Part of a small language model's weights.
Training: 105M tokens, 6397 steps.
Each number is 500 + 50 x the weight over its row's rms, rounded and kept within 0 to 999. Layers, rows and columns count from 0. Numbers have three digits each. The size before them is the row's rms in percent of the matrix's.

# layer 6 MLP down (transposed), 640x160, rms 0.224, rows 414-422, columns 0-159
101:561404535466484528501513465542479389557457531461467447465550511483473459495510517462615445583459436458544540570463541455474496494415494399523492512614440490429547533428520556464523509483522570547620559485526492445425540494451467489480467522500516419525412435520554416486415558542505538466509410481538453502520599495491531561512527510533476559547443569488455423480521492560497511425425473472491459483592505519535483501478605552576473434468549497529503488448590442607478465603397543
105:430522496520479534498506483489478521447429581491396418523519516503478509437643437424553528534509475507528555489500476512409419473462497536554499454457458507407484470616468540443432476506534562470532507480493483445440527559502517480547495502517372434501441500531474631479551448535492352617455617572545484590524556509464517489487491403455536406432550419518554442555542454518415505494509543486434461486498483484451450551526487456481469540552461505529468524473497454533405591513469486
104:517538428469516385446382494474472393518541505563543528541472494541497474458511534519549453424584521453470526454456491443479409400458483545492564428510516562439496460536512504505533511391540512466430475455520483447539474507537447647437433527525389405499462493417531483429477590539469550554508583587494475442546420435453488598451473499517513544471536461443544411548411458532515524487506549477436441500402541417528432509492546479479462535588537479470484560447454554492505476500514490
100:421512462506547465432460555426560439458562526478456377469582539477556565458513424448460564454517474457556505592567462409516508511513462446468438428514463437408494511516473490423483486529423438490524427494552505440555436502610572473501557492477510539444434525480537467515522512499470409538609526446620465409410537526520484532505511549460478535508496566493523529456517443486541559481526551412529454540568503516496578530530520396484581536493545571542535548408464493480554373540479525
088:448497532578446491408484501442471497477538448516468414532513444467518550439536467491563542445536437530521479503518541529481555486483517535440392480538549493495543481527580551502424472506562499513518507430387425534517527491422465563452575583415464456450462535519459502353558527617590477505497494567446505576619482469446467559490493494482463575613492390487535529388452533537605561530526573512449479456484473489486509525556547546492491438481535504455507475583607474505436439544515530
097:385503546472520375469496513418472458466513477447468474512465566612527555472506538432536518536452472516491410472522608475570524489577407489483520509468450459382482558461523526535503522471548527504475474445498535438421580558557469416546484440485497522516516419454486580504397525506534489444447469522550514530477544490470474427481514431449520516448369561499530515492500438461443571530449593411486610592543516509439495514467397552495475524467577412460488518527502499562559500469434597
098:464581546531465474496509510497424449571484528439602565484496491626464429520449441465527547482510473377547430560499500517576521524466608461564487627463563442532567454410488455438448502501469524504537451520516517459551536515434508484545465576479456518541508489498539607480534505596558471527484404538495381452567518436527516425584516498476463449556456447490445548562474565547494545560506471422462506557487511511460502404472443516505523437443598488504573549587473540465564545560516534
100:544463541556431501560411426578466388415413519495537480425526533502506500528430393592549426493504496543459565479428454524460484547477509550504467543428505432495436508610467550487411476455383426486470494482558430485475553488464474519543502491462478516554514464438605489547507513385577512565547531431552482524577463497482500497491462447554495560481508424521521530442547476542489452464481478551420517403466539405578472541430522466484471436520452571568534480498521473392579509444532454
112:434444474502534515576520529461499463464522457495469510521502484560521498514469516486417430431491490497453531524485536615378480535442471584485530524511456623470473532470527602476454592490366487444565501575528612578548461485623546461466462472469586448476401486580549485508510559488472493554530452527593484449474421599522579509541472450531548484555634429539499478481484498488437497432516614512527530408509516482552600526559513448488522446518495528534496529489530510552517561503486551
# layer 6 MLP up, 640x160, rms 0.229, rows 415-422, columns 0-159
105:557451605406448453540423509588490577550526491566553412502475510470508500485491589584418533472472540478417511595463540478505497511531461633572497503529487513418484561497440525502409496478455501471451527453585520535465506473540483479554522576492489519598553553512506476450528521535463606535554513466429460486452429493420551465582515512468524538394412560468506446466527591500426489536495553475518448437509568486532457533471497516525467583522503493492398470548532524400566459410497620
097:452478539455520504516512472455503515536504526538416569560423440471522501574486441476511469532476431400503542468464577431461453591425578517456554550518470514544467477518459463583502456453483589487417536526402436513389485459534497529523512458412459459588539421492591472549588405515550580499553466560548435575516573495520507432425536609474526523484526556558524524478513464429427480535596468509523418487401502539520578553493506504490457467431424472509610531489434459483472450475472447
099:441507571508546562457564481463416532528522513495480517527627463408469444507483523499466381529493519395516471540434503502456445440390502526515495470530504479491564503423486503489435441407464545608491466521479512471480459502557528485538468577578504609500384421418555613471518442561344559390491522399565491525449489522486481516483468547508441501496521564461466510509536589589524439460480462436415449502517479540551549475547503453529541541449479505542461494461477471560442451497518478
082:391483480437493484488479387548545556481505508447504472446527494497496556422461516413524510452519410464387518522547525530419619617408503511500445551524547462505432493554576485472424466583550406519566403442534467514476520509488503535396520445589480401402504446509557465448533490521595541513516496507459510545529483518464493494521453447506544540519534480392482391466570584472449457496531540493506459429480611494539509471478560461518504480499516466577534511540459590550424499560521551
102:520522443563470572522518475614535591557447493484408594466458506398582485564521473495519453463508571512514563519443576533516509570459545426564503426437493524480457483599489500503511533579534484436438541446517481532490454536486549476545546446577544456496523590550487388566490465433464519470574496566481485511605509537504513369414408483545460572460480477548525466440444457496526393436537493581485542448521519522457510506512564448475558544475495533520549561556458522456517460569557387
102:535519418471485546453411552648453570478524417473463540601487463478570480523453552512578439431459448607469480583499547531451524546514440484537500526523469387541541483468496436484445529536382589473475449538436507461481528439437471474536507442455561580520530519462477531515567533476450411433498509438394498516484432519438430442551438478389512582444521530495451465459479526474443411508454503513472511540518441393477459475480535533465500531408551482492452506487503529449525592510513591
090:492493439511465555453475532530433469577523491416547493438626463504574413470534440471447509427606435416475517462425446483450594403381451465474535480479546481530581427528498441454451506493419452567568596485498494453479559497470483458508458456578571485438546469393538510462540516455513547480447517467587512490477553439550511423505457479458519552598526453573501504513590569491449460446500557566507500424567492533505500470474596495520552566553511550500428523496411543471522489430517491
103:453370435491612567425474495397545563474513498534473548599544462502476540561516485510456540400480505473511439537514469588481477567524480527498405505443429591443517502489535445512539453505400522500523482544577520540558439563478450440465541503505470488531529587531528400487457544489438432556411583521511476406518530514537489519509499510462411535508479500487443473464479500504574537558416535450604492455502455476578504564438479564531602421518570549423489510484432407483474589545519549